{"n_layer": 20, "n_kv_head": 3, "d_mlp": 1024, "vocab_size": 16384, "positions": "rope", "parallel_block": false, "init_std_down": 0.00698, "beta1": 0.9, "warmup_steps": 328, "schedule": "cos", "seq_len": 2048, "doc_mask": true, "steps": 10175}
Each number is 50 + 12 x the weight over its row's rms, rounded and kept within 0 to 99. Layers, rows and columns count from 0. The size before them is the row's rms in percent of the matrix's.

# layer 8 attention key, 384x384, rms 0.0472, rows 52-79, columns 256-383
099:43 42 59 27 31 38 44 41 71 69 56 47 47 32 33 38 56 43 34 41 37 54 37 51 44 42 54 58 52 54 67 54 62 49 32 55 57 44 57 45 51 74 31 35 42 60 51 53 59 56 66 42 58 65 39 62 54 65 48 40 49 26 59 71 42 58 28 56 45 53 55 49 45 36 57 47 53 60 35 22 56 29 39 47 61 39 66 50 61 45 60 48 36 58 49 32 52 38 48 60 37 51 55 59 59 64 34 31 40 34 44 51 54 45 54 52 52 46 61 48 44 56 53 56 67 44 46 33
096:50 46 44 42 69 31 47 62 58 75 34 81 37 58 44 56 32 61 43 83 69 39 57 49 63 42 66 27 68 51 30 40 66 54 48 38 55 38 44 52 37 46 46 68 44 36 40 43 48 39 55 42 52 67 41 31 58 40 65 51 67 67 53 54 46 35 29 50 57 55 69 40 56 68 38 54 53 60 35 52 46 61 61 53 38 51 37 54 46 32 53 45 51 35 55 44 43 41 48 49 53 33 34 46 42 61 32 51 57 51 62 49 64 60 56 49 51 37 51 62 42 53 73 62 24 58 47 42
092:51 40 40 57 48 25 41 41 64 61 59 59 48 41 43 38 56 49 43 59 70 39 37 64 46 16 46 46 47 26 33 43 36 50 47 60 55 56 42 51 45 34 44 53 60 65 35 41 49 53 43 43 57 43 48 49 65 53 42 50 46 50 67 53 26 45 65 68 61 44 56 72 61 60 34 47 52 48 40 54 60 59 47 58 45 38 42 45 77 32 17 81 30 49 67 45 78 52 76 55 55 57 41 73 69 48 52 54 46 49 48 41 46 50 41 47 58 62 52 73 85 53 46 42 68 42 58 31
093:51 55 50 48 52 41 60 72 36 61 47 39 56 80 68 63 40 44 45 35 32 50 59 66 32 40 49 51 46 37 80 37 61 50 39 42 38 33 60 42 35 43 52 30 45 40 72 49 55 37 52 58 60 56 63 47 49 35 55 56 59 64 39 63 42 48 56 46 55 65 65 38 29 39 50 48 41 40 32 43 50 47 60 53 32 59 42 31 43 48 47 61 41 51 49 60 48 60 49 45 75 59 37 52 54 65 52 58 48 52 48 66 71 46 66 57 42 59 64 43 54 37 63 39 55 41 19 20
092:34 80 40 39 25 58 39 57 39 47 61 38 59 42 44 48 21 29 49 31 59 42 38 48 67 64 55 39 68 51 36 59 61 58 57 60 51 59 58 60 48 35 43 41 48 51 59 64 38 42 35 38 55 43 52 64 53 50 47 68 48 41 47 36 61 34 60 46 65 67 44 80 45 33 42 40 73 57 53 62 56 45 58 74 38 43 45 37 38 47 55 58 55 43 26 60 77 34 57 63 41 48 57 44 52 53 54 70 62 45 75 30 42 43 51 51 65 37 27 56 27 51 46 37 62 57 51 53
095:38 54 62 59 39 52 54 52 61 48 44 52 29 40 50 55 54 55 46 64 32 67 74 53 64 46 60 53 42 55 73 81 48 54 61 30 34 61 29 62 37 23 46 79 61 68 51 43 40 53 50 56 43 70 42 49 42 52 43 46 41 62 62 19 61 41 42 50 62 40 58 36 60 70 50 70 72 51 43 65 38 50 64 38 35 48 28 33 47 39 52 65 74 29 39 51 55 45 58 46 65 44 59 52 45 58 36 74 35 46 38 56 26 47 63 60 43 39 51 50 65 35 53 41 54 58 66 50
090:42 36 74 61 47 67 60 40 32 36 51 62 69 67 54 39 66 38 50 53 39 54 43 45 52 52 50 38 43 39 50 86 45 37 62 31 45 38 47 32 54 57 50 48 45 41 53 41 37 50 44 44 55 60 50 21 56 54 41 57 69 43 52 23 55 47 40 41 63 51 49 23 43 42 43 58 55 54 54 42 50 43 50 37 64 53 48 53 42 46 46 56 78 57 51 76 41 37 40 53 51 36 51 53 54 47 53 64 34 57 36 65 51 47 89 29 47 26 56 46 49 47 56 43 46 57 57 62
096:62 43 53 69 74 55 45 38 45 23 41 40 40 31 90 43 60 50 57 54 48 55 48 47 41 52 45 58 50 55 41 70 53 52 69 42 36 53 27 55 63 90 72 58 41 61 40 54 61 54 64 62 59 58 42 46 57 40 51 42 63 56 47 51 40 41 54 35 35 50 41 38 59 73 49 59 45 45 72 47 58 46 36 38 40 40 52 58 37 55 51 47 72 40 49 45 38 48 54 63 34 53 58 60 51 40 40 51 55 61 51 53 55 51 58 29 51 49 40 56 63 65 44 41 64 47 55 69
091:53 55 58 41 46 58 64 58 43 64 55 54 51 75 53 45 51 47 57 62 45 52 62 31 55 50 55 51 66 40 56 47 51 66 61 46 58 62 58 52 49 41 32 71 33 49 51 66 53 60 53 51 44 59 84 22 47 56 53 49 68 53 33 41 51 38 53 49 53 67 46 53 50 75 28 58 46 62 51 60 66 50 67 54 41 51 40 61 50 41 52 48 70 55 42 69 70 60 51 45 53 33 78 62 38 56 37 68 67 52 46 48 64 49 55 69 55 15 43 70 51 52 62 52 38 65 40 54
090:70 45 42 66 51 58 58 46 41 37 42 45 51 53 60 40 37 61 52 73 53 48 55 50 53 48 24 54 48 55 26 56 46 42 60 72 53 57 25 45 55 36 51 41 50 53 26 39 58 30 48 67 51 46 37 24 67 53 49 54 49 42 63 48 61 24 69 49 47 47 43 46 63 42 49 56 59 41 44 47 54 57 56 65 64 55 51 65 60 53 47 42 49 53 38 53 58 45 47 27 36 44 43 60 62 24 63 53 74 71 54 53 41 49 36 35 47 67 57 60 52 62 37 38 44 51 54 69
099:42 50 51 50 51 48 59 48 58 59 36 58 35 40 24 48 58 46 42 66 79 29 49 38 48 57 66 30 63 48 24 34 37 54 64 61 48 57 72 54 53 43 43 64 61 49 41 44 28 46 49 60 45 55 55 26 61 61 72 56 53 43 40 73 68 27 29 57 60 50 82 43 66 76 37 67 46 62 71 46 57 64 44 54 59 58 54 74 48 33 43 56 27 31 39 67 51 37 64 48 48 42 43 45 66 49 56 46 76 49 49 54 49 54 57 62 53 62 62 51 49 81 75 54 41 49 39 52
094:58 58 48 54 70 50 59 36 52 60 63 58 53 68 49 46 48 45 52 49 54 55 42 49 53 35 67 42 56 50 57 71 46 62 73 42 60 20 52 26 58 53 42 56 58 52 61 61 39 61 48 45 58 56 50 38 48 57 50 45 57 60 52 31 44 37 43 37 47 67 65 47 44 35 36 60 59 36 44 55 41 63 42 50 37 45 63 43 38 52 61 48 73 47 35 74 53 37 57 47 57 50 41 56 36 63 45 54 49 50 46 65 49 53 58 48 27 32 57 73 38 29 43 60 54 48 64 46
097:46 49 35 61 44 62 32 59 38 48 57 45 29 63 66 47 60 39 62 35 72 55 49 74 36 59 53 63 43 35 60 44 60 30 51 47 51 69 53 49 66 55 63 46 58 49 65 54 28 63 58 53 45 53 48 60 67 55 68 43 55 46 58 77 33 61 55 34 52 26 55 40 37 53 49 39 76 37 64 46 40 36 58 52 49 62 24 44 61 58 33 56 26 52 72 46 46 52 36 35 58 60 22 44 34 60 60 21 51 50 57 50 63 62 61 44 43 63 57 43 39 24 30 43 59 45 40 54
096:41 43 26 42 48 37 41 54 55 73 23 66 41 31 34 57 38 71 66 65 78 46 55 36 63 54 33 32 57 63 62 46 39 50 48 64 55 48 58 64 40 21 42 69 90 58 16 17 45 54 36 45 39 42 55 48 66 62 56 40 35 50 50 45 42 33 35 67 41 48 51 73 66 70 51 68 55 47 51 52 52 66 38 47 48 44 66 46 57 43 28 59 54 45 71 45 50 58 74 52 58 59 51 55 37 32 60 42 60 56 52 62 39 44 53 48 56 61 36 41 59 48 61 38 51 45 57 60
091:51 41 56 37 46 68 49 37 54 46 51 59 46 22 38 34 65 26 42 44 67 53 60 40 57 19 49 57 29 74 29 44 37 39 47 49 56 60 44 39 44 56 64 55 62 51 38 56 53 57 51 34 63 49 40 22 74 62 46 30 37 55 54 48 58 63 46 46 46 37 47 54 65 29 55 43 52 67 49 34 61 56 52 37 55 57 47 48 53 34 52 55 37 44 67 33 51 40 45 56 46 59 32 45 53 35 48 23 25 54 46 49 47 71 58 63 50 65 53 48 71 59 37 63 59 48 74 56
095:45 59 50 37 22 52 44 51 48 66 40 34 44 63 31 70 35 53 55 25 52 28 49 41 58 54 82 54 47 62 49 62 57 24 45 48 63 49 66 52 40 58 62 46 39 47 35 45 65 48 41 61 51 56 56 67 46 68 49 70 68 46 43 50 56 49 52 45 67 58 46 45 35 19 55 49 24 53 49 49 27 31 64 69 44 60 54 54 46 53 38 30 55 71 63 55 48 43 43 68 57 54 59 52 56 41 49 48 56 34 45 43 40 76 44 62 33 62 61 53 56 52 41 56 51 37 37 30
097:55 51 55 36 49 45 63 60 50 78 37 37 49 74 75 59 41 59 50 42 53 36 64 60 47 64 57 56 31 62 68 33 61 51 62 31 50 45 28 39 28 46 57 59 36 32 34 58 62 48 28 46 54 63 54 33 47 53 50 63 71 54 43 37 57 51 75 28 63 50 47 29 39 42 70 61 54 46 37 53 53 38 52 40 43 62 47 65 36 54 50 49 48 31 54 46 40 56 20 45 63 41 56 31 39 53 45 63 64 52 55 48 58 51 55 68 39 43 66 50 44 37 43 48 38 46 31 42
093:61 50 62 41 43 51 52 31 50 35 43 34 41 38 35 53 44 40 45 44 37 69 38 52 34 54 54 55 43 68 41 45 70 26 31 42 36 48 53 52 50 50 51 40 47 43 50 55 42 57 41 60 74 34 38 57 44 62 42 41 52 52 69 51 62 76 39 60 42 56 71 56 56 54 61 47 46 46 45 38 56 56 40 29 46 46 53 35 37 71 39 56 41 48 55 47 45 48 50 61 40 56 48 37 72 42 53 40 36 38 54 55 52 44 59 46 60 56 61 35 58 56 38 40 50 57 41 45
094:69 41 63 59 55 31 40 32 45 63 45 60 34 54 56 63 48 43 33 67 33 36 51 65 35 48 47 68 52 50 58 55 50 49 41 59 55 66 43 38 38 51 27 42 60 54 44 64 47 40 49 53 44 62 42 32 45 51 59 45 68 58 60 51 47 25 43 70 44 82 59 46 49 49 52 51 58 26 46 50 45 48 38 30 54 43 64 54 39 59 42 59 56 59 39 49 32 34 65 25 47 32 45 73 72 52 56 50 58 44 34 36 46 40 71 52 53 38 59 45 65 48 61 55 58 56 56 60
096:41 66 32 65 53 52 31 66 55 53 25 56 41 37 39 50 60 57 82 46 67 43 40 32 45 57 35 40 50 32 57 48 64 63 59 36 67 73 66 50 70 56 28 51 59 46 39 40 44 61 58 41 45 49 35 54 46 42 77 57 29 31 71 49 61 37 64 43 63 27 66 43 50 62 48 65 69 24 58 61 40 47 46 53 39 28 59 70 51 66 52 50 26 47 52 37 61 22 51 62 53 55 51 78 61 40 50 40 66 55 52 77 57 37 58 41 46 49 42 67 38 55 55 55 66 49 54 68
099:58 57 46 54 39 40 54 49 64 72 58 41 51 59 57 67 50 74 30 35 48 37 50 56 53 52 71 57 41 37 66 43 32 71 35 35 49 31 63 49 44 51 57 55 50 47 47 30 55 42 51 57 50 46 38 42 40 42 75 65 28 28 32 29 55 47 61 57 54 53 45 54 48 56 51 41 35 37 17 30 40 31 53 46 50 45 39 59 64 55 66 57 44 64 41 51 42 47 63 26 34 52 57 59 66 36 64 39 55 49 49 57 53 64 75 45 45 61 53 53 53 63 38 51 29 52 38 49
096:51 55 36 40 67 31 41 42 66 52 48 82 46 34 62 45 34 65 69 51 48 41 63 47 44 43 64 54 44 48 37 65 35 49 36 36 58 43 78 52 60 50 29 44 52 62 72 52 62 53 70 58 42 56 54 48 07 46 65 49 61 41 44 38 42 50 41 46 48 50 58 30 58 57 45 54 54 59 36 48 57 57 43 48 56 43 52 57 64 56 76 41 68 42 41 62 47 44 66 44 64 56 47 51 55 56 56 51 49 42 58 71 73 44 67 49 29 47 34 43 36 28 50 64 49 58 40 60
099:50 41 49 53 53 69 64 71 41 50 37 60 35 41 35 51 48 23 21 54 37 40 47 32 61 35 59 42 31 58 44 50 26 56 52 69 44 43 63 44 41 20 50 61 43 49 42 49 59 48 63 52 56 55 52 61 56 34 48 44 32 51 36 35 51 44 40 78 47 38 59 58 41 29 61 75 39 33 57 61 64 58 49 66 61 57 35 59 37 33 39 72 52 48 56 47 57 71 60 42 35 50 61 37 46 41 60 55 54 57 53 40 54 39 81 45 68 34 70 72 73 56 47 42 40 48 49 58
098:50 48 09 39 70 39 68 58 48 43 24 60 33 56 53 35 61 69 50 62 50 52 54 64 46 62 41 46 28 53 66 60 56 38 67 62 54 68 28 56 53 63 60 50 43 68 31 56 40 53 33 46 43 62 61 31 64 25 40 40 61 58 45 45 72 49 51 57 45 52 50 35 58 50 39 62 49 46 53 62 53 50 59 35 49 39 47 49 50 34 22 63 52 30 53 41 54 50 54 45 60 31 43 40 46 41 42 52 39 31 42 49 57 80 42 60 48 50 68 44 35 38 36 51 43 53 41 45
101:45 66 47 51 52 31 40 68 51 59 44 45 46 47 42 41 53 59 44 68 56 55 46 69 35 53 49 41 35 50 65 32 61 43 35 48 49 54 47 48 48 61 55 39 37 53 49 71 55 51 58 42 48 37 36 61 38 41 38 36 53 50 49 52 50 46 37 66 55 34 42 64 43 37 50 52 38 65 34 48 40 47 78 33 35 52 56 52 27 59 28 60 37 53 31 38 46 70 49 54 57 56 20 45 34 47 68 35 49 44 54 38 28 59 20 62 28 52 63 27 33 50 49 73 60 47 33 30
094:45 43 37 38 43 60 36 42 58 40 51 51 54 58 48 45 50 32 30 33 62 48 35 45 64 45 54 57 76 34 62 55 53 56 32 59 38 53 51 51 72 32 27 56 45 41 60 38 40 44 62 46 74 53 51 62 58 56 41 37 51 37 55 64 54 58 53 54 28 42 57 55 46 60 29 56 50 35 21 48 49 53 37 45 50 24 40 41 50 62 53 63 51 66 68 38 54 36 38 59 69 41 43 52 37 66 45 47 70 49 46 53 56 24 56 36 79 43 50 69 34 37 45 45 55 54 50 52
099:63 26 62 52 23 66 54 42 46 34 36 38 71 42 16 64 54 50 42 65 29 41 30 27 44 43 60 63 57 58 42 55 40 45 48 26 52 45 32 33 48 69 37 43 32 36 53 64 53 46 58 38 51 57 50 55 45 47 30 25 60 19 50 42 33 56 46 43 45 62 38 62 40 48 37 47 63 64 56 44 32 55 38 45 43 39 50 45 29 65 54 63 60 43 47 60 65 55 56 45 46 33 56 78 49 42 39 40 29 51 33 47 38 61 59 47 44 57 57 39 66 58 49 39 71 54 52 36
096:56 46 63 45 44 43 38 54 71 23 55 47 71 70 62 60 63 52 57 32 44 43 70 52 43 61 38 31 40 43 45 55 53 42 39 31 76 39 35 50 55 44 38 39 44 58 36 47 57 45 34 57 56 72 56 28 50 57 42 54 68 52 54 53 40 65 63 41 49 56 37 38 52 42 61 54 41 47 34 54 60 61 52 41 77 77 41 34 51 62 56 51 73 60 41 64 49 58 52 62 61 41 65 68 53 17 48 54 46 54 33 75 38 55 59 59 46 39 61 42 46 31 60 52 45 52 56 53
# layer 8 attention query, 384x384, rms 0.0477, rows 53-79, columns 256-383
101:38 52 58 45 60 45 36 70 49 64 64 38 55 62 54 44 43 25 58 41 44 19 59 53 52 61 64 38 50 59 53 54 42 43 49 59 72 49 57 62 53 63 68 66 69 50 56 53 52 44 54 53 52 47 64 50 66 53 53 43 29 48 49 61 33 55 50 26 49 43 60 58 56 53 45 29 57 73 50 37 76 39 49 52 32 46 44 49 52 60 23 48 39 50 47 47 54 62 48 59 54 53 47 50 44 60 62 37 43 48 47 72 34 43 23 60 44 71 50 50 48 67 46 50 44 53 75 52
097:47 53 53 39 62 42 41 68 49 46 56 43 58 39 32 53 57 59 58 59 35 51 76 41 62 56 60 53 34 55 31 59 66 57 57 56 54 57 46 39 45 47 67 47 38 48 48 45 55 58 57 56 65 64 51 70 57 36 46 44 52 60 46 70 58 50 45 36 48 28 38 64 53 54 58 79 64 29 49 49 29 72 27 28 77 65 50 51 41 24 60 29 69 38 42 54 43 56 44 48 72 48 75 48 39 37 51 77 32 51 57 54 59 54 33 43 50 53 48 59 27 62 50 52 43 51 50 58
096:76 39 52 58 60 49 44 46 45 42 65 55 50 40 56 40 27 76 59 60 42 53 59 38 49 52 63 38 52 64 45 56 35 41 19 29 67 41 34 64 44 54 52 42 51 55 41 54 31 62 53 47 42 42 51 62 14 37 76 61 67 35 53 54 34 46 50 52 54 43 64 50 60 67 55 29 50 62 71 33 74 59 62 49 46 46 30 66 45 29 69 64 41 40 52 50 45 70 57 53 31 55 36 34 64 63 44 43 73 31 61 24 63 35 40 49 55 52 52 47 53 48 24 64 46 49 52 37
093:46 45 46 42 31 44 49 66 38 55 30 57 22 56 55 39 79 57 41 62 56 55 70 51 39 32 33 68 58 29 43 51 37 45 53 53 50 54 53 63 47 62 41 74 33 28 65 44 47 57 42 51 47 55 45 64 47 40 53 46 58 59 62 46 41 41 53 40 54 42 53 56 29 51 57 45 65 55 35 30 53 69 39 34 40 66 24 49 48 52 22 61 20 31 72 46 55 54 46 57 66 54 57 61 33 60 47 54 43 53 47 43 41 49 64 61 58 49 53 57 51 49 52 53 28 55 64 30
100:34 39 62 73 50 70 49 52 51 52 56 43 58 66 64 48 60 53 47 43 60 31 51 30 60 54 51 38 41 52 62 51 46 46 60 52 65 30 64 66 29 72 66 63 51 56 41 46 48 68 61 39 36 60 60 45 67 59 58 67 45 32 48 75 33 61 34 31 52 67 46 40 45 62 38 50 44 82 51 57 38 42 43 49 49 33 29 44 48 61 71 46 42 33 41 49 69 50 57 40 84 53 46 64 55 43 57 51 32 36 54 42 48 58 50 52 53 78 61 43 65 45 48 38 74 44 49 34
093:42 57 67 53 47 61 27 22 56 58 55 40 53 57 37 59 55 52 45 75 41 37 39 35 52 47 66 54 51 41 55 46 25 41 36 33 70 54 51 42 28 37 45 45 68 53 68 54 44 46 46 58 42 58 64 49 76 54 44 37 23 36 52 43 42 82 38 34 56 61 71 52 36 61 27 49 37 70 43 31 62 52 50 57 69 44 54 49 43 49 56 47 42 50 50 26 67 48 38 34 61 43 43 59 61 52 59 48 38 50 47 55 55 57 77 58 24 69 66 39 62 59 39 34 72 48 33 67
095:54 63 64 54 29 49 75 47 49 42 43 52 32 53 33 51 42 60 26 41 59 29 54 53 56 58 28 45 48 64 31 38 66 52 69 37 59 40 49 33 33 39 65 46 66 39 65 56 44 25 50 39 39 67 60 35 53 60 53 45 35 54 34 40 50 72 61 66 44 55 44 45 52 63 43 55 39 56 80 59 59 45 28 43 34 74 66 39 59 46 66 44 36 48 57 52 32 25 46 54 47 53 52 39 59 48 51 47 52 50 43 55 34 44 53 54 46 41 44 36 45 32 73 28 57 47 40 42
096:45 59 57 37 49 63 50 59 41 51 61 42 70 66 60 65 55 49 50 40 37 47 36 58 57 50 75 48 43 24 74 48 38 39 60 61 74 62 42 71 61 49 71 50 47 58 40 53 35 50 46 49 39 48 51 40 44 53 55 44 41 54 62 56 40 45 37 34 56 62 32 63 46 55 48 31 43 73 34 66 50 62 46 54 35 43 36 38 40 39 37 35 33 34 42 35 73 50 57 61 60 39 46 59 67 44 53 50 40 52 51 79 49 59 53 26 61 75 51 47 41 50 51 40 45 51 56 46
094:31 52 60 40 45 55 89 52 43 54 62 55 53 52 59 41 42 47 53 48 48 53 33 46 61 44 50 51 38 48 49 61 55 51 85 57 31 41 60 36 63 57 51 46 48 44 36 53 36 46 49 56 57 55 45 40 56 35 47 35 55 77 55 43 69 23 53 49 51 47 53 62 67 28 66 65 50 36 56 65 47 41 47 42 56 40 69 59 34 41 59 56 48 53 62 42 36 22 49 49 27 55 52 58 34 42 51 57 57 27 50 58 37 44 76 44 42 47 68 54 61 46 63 52 49 55 50 52
104:40 67 34 54 30 67 35 38 54 64 60 42 46 41 49 61 44 46 26 56 62 28 56 57 40 55 58 48 45 58 60 50 44 36 57 51 50 46 48 56 51 59 71 45 54 46 38 50 56 57 44 55 72 73 74 59 67 64 51 30 32 63 49 54 47 45 51 51 71 41 55 54 62 36 39 44 53 53 37 64 51 55 42 45 44 61 74 48 53 49 12 29 49 53 40 50 42 67 61 64 56 68 43 40 38 67 53 59 51 46 54 58 33 77 43 58 37 49 48 62 38 68 46 42 63 55 77 71
100:72 46 41 72 36 43 35 27 43 52 59 48 52 55 52 38 64 49 45 65 42 36 49 43 46 49 59 34 30 38 60 42 26 33 13 50 76 51 45 41 63 53 58 54 66 65 74 38 45 48 31 34 55 56 74 45 65 49 49 43 46 42 28 47 43 66 44 24 57 48 46 64 45 53 22 34 47 47 45 42 53 67 64 61 72 59 55 54 59 39 46 52 41 47 54 51 72 50 57 52 67 37 52 59 58 51 48 53 58 48 47 63 60 68 60 39 36 44 57 26 55 53 57 59 62 59 41 52
101:58 47 72 61 50 58 56 51 73 58 50 74 39 61 57 49 41 55 46 57 47 56 75 52 58 77 28 46 54 82 34 55 40 37 60 53 39 52 39 49 43 50 38 33 64 22 49 58 56 43 61 49 52 35 43 50 50 37 46 63 61 49 61 55 28 51 37 63 23 37 85 48 53 65 53 63 57 42 59 30 47 65 67 48 52 78 49 64 54 52 80 62 67 57 66 62 35 39 51 52 34 49 54 25 36 46 52 37 80 38 46 40 48 44 47 48 64 52 64 56 44 51 51 63 36 47 57 53
098:36 36 41 38 59 67 60 71 63 63 37 42 87 39 23 56 25 45 50 30 39 35 60 63 47 46 43 56 64 50 39 55 81 57 59 68 50 66 70 40 54 62 65 64 43 33 51 64 74 38 76 52 65 60 50 52 75 67 47 51 60 68 40 48 53 44 52 51 56 37 38 52 69 40 40 56 57 48 35 59 34 61 40 39 40 57 44 60 47 70 44 47 42 71 37 64 43 46 57 53 79 64 44 47 63 62 52 43 27 49 52 50 36 71 52 54 49 72 64 51 43 43 48 61 50 49 70 42
096:52 57 39 48 56 68 57 43 55 60 49 40 56 61 55 56 52 52 42 80 29 44 41 52 27 61 41 69 74 67 38 62 52 67 58 63 54 39 48 35 65 41 39 55 46 45 55 77 52 74 38 56 65 54 50 55 68 49 39 39 52 52 37 43 51 57 60 52 54 44 52 51 38 43 48 54 37 29 57 26 33 31 52 39 70 66 51 46 31 62 63 35 79 36 33 40 38 58 37 38 48 67 49 36 28 40 66 45 39 34 46 60 38 52 56 33 64 50 53 67 46 49 31 36 42 50 45 54
101:54 42 45 48 47 61 35 75 54 45 62 41 36 55 44 71 47 46 71 76 50 53 47 48 34 43 34 73 81 63 46 30 34 57 28 39 51 41 30 55 49 46 30 60 39 44 51 62 86 54 34 60 60 50 55 64 43 62 54 52 50 35 53 57 41 53 37 64 51 56 54 60 62 53 59 37 46 41 65 50 54 56 61 56 62 36 56 45 65 47 51 43 41 58 63 26 46 50 49 48 54 57 50 34 51 47 43 35 48 61 56 47 59 47 45 75 69 31 72 67 56 61 36 75 58 56 52 66
097:48 30 44 59 57 52 63 69 64 40 83 51 63 57 55 56 22 47 69 43 48 49 31 42 57 58 57 38 48 56 58 58 53 33 37 52 52 41 64 60 58 42 41 48 42 74 66 65 33 52 47 33 42 30 49 39 26 70 59 54 69 45 58 55 55 55 42 46 48 62 56 50 65 54 74 22 46 61 61 45 46 41 66 45 32 26 40 39 48 68 51 64 47 55 47 66 40 47 51 43 32 58 42 46 57 52 57 30 33 36 49 38 55 54 52 53 73 44 45 68 50 48 48 68 55 52 61 41
096:53 51 53 57 69 41 35 44 57 51 45 60 52 38 33 47 53 44 50 49 52 41 56 42 54 52 44 68 54 71 53 70 54 52 61 38 30 42 60 61 53 65 29 43 47 53 61 36 38 39 57 57 56 50 70 54 61 43 43 62 69 44 57 51 55 60 31 79 47 65 68 23 54 49 62 56 55 66 57 64 34 50 33 60 76 43 62 58 53 68 49 57 64 65 57 66 36 64 61 47 40 41 28 37 37 49 48 54 52 53 45 34 51 57 46 66 56 30 62 57 52 62 42 51 60 42 40 35
098:29 45 49 35 35 26 43 39 43 77 56 47 39 43 32 53 31 38 60 56 63 38 79 50 48 54 62 45 38 50 58 55 32 48 59 54 50 37 38 55 52 39 53 40 53 63 64 33 32 59 38 41 47 63 53 53 62 36 56 46 50 41 27 51 45 62 48 54 61 58 40 35 41 75 51 39 51 77 58 59 51 62 65 35 39 50 40 43 63 51 64 48 55 43 48 52 44 49 59 53 54 48 33 60 47 42 35 54 58 40 65 38 70 49 32 70 59 41 60 35 54 54 62 70 58 49 26 46
098:32 40 58 55 39 57 66 51 56 56 47 56 39 40 30 35 68 78 52 41 58 46 84 52 46 56 27 55 62 45 53 56 41 52 60 66 35 65 32 53 55 46 41 67 58 35 59 49 41 39 49 54 48 76 54 43 59 56 55 73 45 41 54 51 36 64 33 60 56 42 64 57 50 55 54 66 56 43 73 69 39 57 47 40 43 70 52 70 70 42 46 59 58 40 52 41 20 14 64 39 46 46 68 24 34 53 52 48 24 56 45 32 43 42 66 55 59 52 55 51 59 41 79 40 51 49 73 42
099:39 60 43 33 51 50 59 61 47 49 71 39 37 47 44 62 41 44 51 60 47 53 40 39 64 48 50 63 45 52 43 47 23 69 20 44 54 49 48 44 53 61 38 46 30 53 55 45 50 41 52 28 51 37 69 44 51 54 52 38 59 42 10 56 41 50 58 79 66 63 52 46 39 50 46 47 38 67 62 54 65 51 68 63 46 48 46 56 79 45 35 73 29 43 44 39 43 50 70 36 42 54 43 64 45 44 50 45 61 73 46 27 74 39 43 55 41 18 59 31 50 43 58 52 57 54 53 47
100:64 67 43 48 47 43 48 42 49 47 59 53 41 58 60 32 38 53 64 45 34 55 33 40 52 54 64 27 37 32 69 49 39 44 44 38 38 35 34 72 50 62 34 67 48 39 56 35 33 55 40 24 29 58 64 42 55 51 60 41 48 45 31 56 27 49 34 58 59 42 43 63 37 45 54 52 32 61 47 38 58 58 61 57 59 43 21 39 58 49 51 49 38 45 83 38 53 45 56 52 36 47 62 48 48 54 43 36 63 61 48 53 56 23 52 40 35 38 41 56 40 32 42 59 37 46 55 37
103:15 43 22 53 41 66 29 67 59 70 53 47 57 60 36 59 62 39 40 52 67 45 30 55 53 58 54 64 69 26 52 49 38 70 46 41 79 56 65 53 59 61 49 50 46 41 34 45 69 45 54 57 54 60 58 53 56 47 45 44 80 47 64 33 29 26 44 44 50 66 64 39 60 61 28 46 45 56 41 42 61 43 50 47 54 61 59 63 54 45 33 50 54 60 43 54 46 53 69 42 76 53 40 58 40 54 50 71 54 37 49 42 38 47 59 50 58 49 70 39 26 47 66 39 79 50 53 39
101:38 39 52 63 49 63 36 55 74 27 59 43 54 61 57 45 53 38 56 62 60 30 64 47 56 68 40 33 52 58 47 35 64 38 73 49 37 33 59 71 42 43 41 43 64 42 28 44 62 80 61 37 50 49 53 37 36 60 58 60 39 52 49 71 52 60 26 57 28 54 48 56 36 54 55 57 60 55 44 68 50 45 60 34 49 56 30 33 54 75 67 50 61 67 36 40 31 47 33 47 55 64 38 55 74 51 62 50 35 42 42 46 44 44 45 44 55 66 46 78 49 37 50 42 57 44 64 52
103:58 45 71 55 51 58 37 45 56 55 48 58 58 70 75 32 47 39 58 49 63 57 58 73 46 59 44 48 30 55 41 43 73 50 52 68 32 30 46 64 69 69 56 51 68 52 46 37 56 48 57 57 55 44 54 65 32 34 62 57 54 33 77 51 44 49 36 34 43 48 58 52 51 43 50 51 70 31 50 36 43 48 67 50 59 63 43 63 44 41 48 46 47 54 29 67 55 71 44 54 38 68 35 62 77 66 46 45 58 50 49 49 43 37 28 48 57 41 54 68 30 63 51 80 36 47 68 61
093:42 55 55 54 32 35 48 62 55 49 70 76 51 60 36 60 48 46 27 47 57 69 39 38 66 57 62 80 56 55 29 60 42 72 43 37 64 54 57 66 42 41 57 55 51 54 53 37 29 34 32 48 50 45 54 53 58 59 22 50 52 52 54 64 39 35 55 44 65 43 54 29 46 46 62 58 53 59 48 18 50 57 34 64 48 55 54 59 70 37 41 55 46 65 76 56 51 31 34 47 62 40 51 31 29 66 51 50 44 47 50 40 62 30 61 40 31 58 52 41 47 69 53 42 38 44 52 42
100:43 69 39 57 46 56 28 52 48 40 48 61 41 48 36 47 51 46 45 36 51 57 41 64 48 52 43 30 40 44 28 38 51 63 48 49 62 49 70 38 47 67 60 45 66 62 49 62 57 27 46 63 28 62 36 38 30 57 53 50 55 44 75 40 68 41 52 55 39 74 44 57 59 43 41 63 62 38 38 44 46 45 53 70 47 45 70 47 75 46 48 40 55 44 40 49 50 43 39 36 70 44 36 36 66 52 57 76 38 76 58 66 43 71 51 47 59 70 36 50 59 53 62 48 64 46 22 52
097:53 36 56 31 57 64 68 46 56 55 79 35 68 45 58 58 35 39 85 68 43 60 61 49 30 51 68 50 46 43 52 59 64 38 54 60 43 48 58 60 42 38 67 37 56 47 54 64 65 75 47 47 51 39 26 46 52 57 56 42 52 61 38 54 49 63 37 62 34 76 34 51 50 57 65 36 44 58 67 43 73 52 80 61 32 31 44 30 32 68 56 58 64 37 62 56 69 38 27 75 51 47 48 52 51 40 72 53 54 48 53 35 67 35 59 48 72 45 48 73 47 34 47 38 44 49 28 27